Part of a small language model's weights.
Size: 15 layers, width 160, 2 heads of 64 (1 for keys and values), MLP 640 SiLU, vocabulary 2048, 4.66M parameters.
Each number is 128 + 32 x the weight over the matrix's rms, rounded and kept within 0 to 255. Layers, rows and columns count from 0.

# layer 5 MLP down (transposed), 640x160, rms 0.279, rows 282-298, columns 80-119
[[129 121 129 119 101  80 131  80 105  93 167 114 140 146  93 145 132 138 115 115 115 102 127  75 135 134 177 161 119 197 141 141  82 118 157 137 126 109 161 105]
 [176 137 255 116 107 114 150 129 102 128 119  83 156 205 100 156 128 140 134 110 111 108 169 149 109 176 102 112  91 156 126 158 108 103 158  76 105 149 131 153]
 [129 115 133 163  96 135 101 148  60 127 157 133 119 120 114  71 123 103 118 128 126 153 128 147 183 126 179 140 103  65 109 121 168 174  99 124 167 151 107 146]
 [146 124 177 177 100 129 132 130 125  90 161 138 172 181 141 136 173 149 121 105 105 158 169 128 100 173 108 129 162 191  97 126  91 117 165 117  68 129 159 111]
 [142 137 109 121 145 114 146 154 170 184 108 165  85 202 131  97  95  86 133 108 148 147 121 106 132 110 127  95 131 106 156 151 130 146 118 145 136  60 130 147]
 [204 110  78 108 108 121 169 184 119 149 147  87 147 111 173 167 138 126 160 113 168 154 116 133 141 161 175 127 160  92 117  87 190 154 170 110 178 100 111 126]
 [ 83 100 115 178  81 147 102 104 128 103 206 154  94 148 132 115 127  99 128  91 142  78 149  64 115  38 119 101 114 164 134 136 175 144  90 148 101 100 117 110]
 [125 142 118  87 158  70 125  62 145 128 142 117 174  93 114 160 163 155 143  91 158  99 142 136 130 104  96 145 104 108 185 154 161 123 105  61  91 118 147 120]
 [163  99  91 154 124 121  84 132 152  90 152 112 186 125 114  88 117  92  90 132 114  95 110 178 115  76 130 128 135 132 112 116 134 150  74 151 113 139 107 107]
 [128 148 139 188 139 141 182 179 107 133  97 161 151 113  75 109 195  82 162 129 128 132 126 224 134 102  90 114  74 153 139 130 126  91  90 150 106 174 187 109]
 [166 106 118  93 146  78 159  91 159 130 141 129  86 120 108 138 147 126 135 182 120  88 190 127 120 160 129 130 111 105 127 140 119 138 147 147 127  99 118 183]
 [143 155 112 126  69 164 106 116  87  95 183 136 140 166 142 203 116 108 153 123  84 119 132 118  70 134 128 131 141 116 156 105 129 155 123 189 163 137  98  87]
 [109 185  85 129 147 160 172 147 114 114 145 144 191 132 119  96 119 121 196 143 124 141 154 156 131  93 165 120 160 107 164 120 121 234  88 105 192 115 105 156]
 [124 103 137 138 116 136 103  83 147 148 124 110 141  74 145 112 115 169 129 174  99 131 114  80 146 123  82 123  48 134 172 130 162 136 150 119 129 110  58 144]
 [176 113  93 128  86 161 113 120  83 163 124  70 138 118  86 116 119 154 130 119 102 137 132 106 109 100  82 108 121 169 138 122 122 110 105  64  94  86 127 107]
 [107 156 133 166 117  76 160 182 153 110 174 130 127 159 212 142 105 135 135 116 149 128 161 165  48 170 111 118 160 123 163 109 144 145  95 157 117 107 164 159]
 [ 61 165 152 130 144 140  82 137 143  99 107  53 122 209 141 130  64 115 121 104 175 124 142 142 122 132 117 148 142 116 115 187 137 122 100 119  83  93 137  94]]
# layer 5 MLP up, 640x160, rms 0.198, rows 283-298, columns 80-119
[[132 123 151 110 157 172 153  83 113  87 153 128 101 132  88 183 128 144 217 161 122 139 108 150 164 140 172 147 164 166 163 131  95  50 132 118  84  99 166 162]
 [ 58  95 140 149 101 150 155 145 136 112 175 193 126  94 122 173  99 164 108 139 126 137  63 130 153 140 155 102 166  95 112 139 108 107 152 140 107 163  75 100]
 [ 97  62  76 156 170 155 189 135 114 121  76 156 137 112  94 203 143 140 173 126 136 129  86  98 113  87 142 134 120  98 155 107 126 127 149  87 117 165  73 137]
 [123 159 168 167 129 170 157 128 121  76 101  76 196  37 125  96 126 170 116 109 114 177 108 151 122 146 122  99 130 142 114 131  65 137 165 108 131 162 116 148]
 [151  81 126 164  92 143 121 130  91 211 147 124 211 135 113 115 135 168 137 108  95 149 139 128 113 147 128 179  95  93  96 108 157  83 147 105 152 119 178 139]
 [157 105 131 137 100 164 148 165  97 151 205 183 118 125 100 106 129 106 190 225  99 167 165 170  63  86 122 120  82  91 131 135 107  57  93  87 160 125 143 134]
 [140 116 155 119 127  98 127 173 103 106  74 158  99 126 172  96 127 118 189 201 132 168 128 159 140  85 112 150 158  85 115 114 132 139 147 177 127 190 123 188]
 [168 136 149 152 206 104 123 129 142  31 105 100  45  99 106 132 177 162 100 131 132 204 134 144 147 138 167 152 131 135 140 116  76 169 108 127  59 168 175 171]
 [145  65 125 140 155 138 140 180  97 113 130 186 109 137 127 145 118 159 114 163 192  80 109 151 140 149 123 142 112 152 116 175 125  59 144 171 152 150 150  87]
 [ 86 178  75 111 130 105  84 135 129 109 126 139 162 171 129 113  90 140 159 110 143 133 117 125  99 121 159  96  93 103 178 145 131 194 113 124  79 117 137 129]
 [137  81 123  94 154 162 167 104 108 183  65  66 103 160 125 146 148 148 148 146  92 143 142 192 199 152 137 104  97 145 158 148 135 146  90 186 167 109 136 146]
 [140 111 161 167 137 166 136 137 133 133 103  99 105 114  61 156 159 112 141 174 141 139 126 165 126 153 168 114 158 102  80 119  77 109  94 139 107 199 128 127]
 [155 136 118 156 149  88 180 134 107  87 119 161 164 190 137 137 128 101  87 139 146 121 143 167 121 150 152 116 145 110 113 120  94 131 115  83 102 132 160 144]
 [148 111 152 161 153 162 111 178  61 111 127 162 164 158 138 172  87 160 152 159 128 173  61 140  87 187  88 107  72 134 120 160 108 170 163 118 106 147 111 132]
 [110 210  60 150 110 123 135 104 174 137 139 154 123 126 113 106  97  95 140 164 112 121 117 140 157 129 129 100 193 137 140 108 160 140 201 124  98  91  91 151]
 [138  62 136 135 140  99 161 107 160 124 131 144 127 122 173 130  66 101 217  65 114 113  89 176 156 114  57 138  48  95 101 148 106  96 166 115 102 104 124 136]]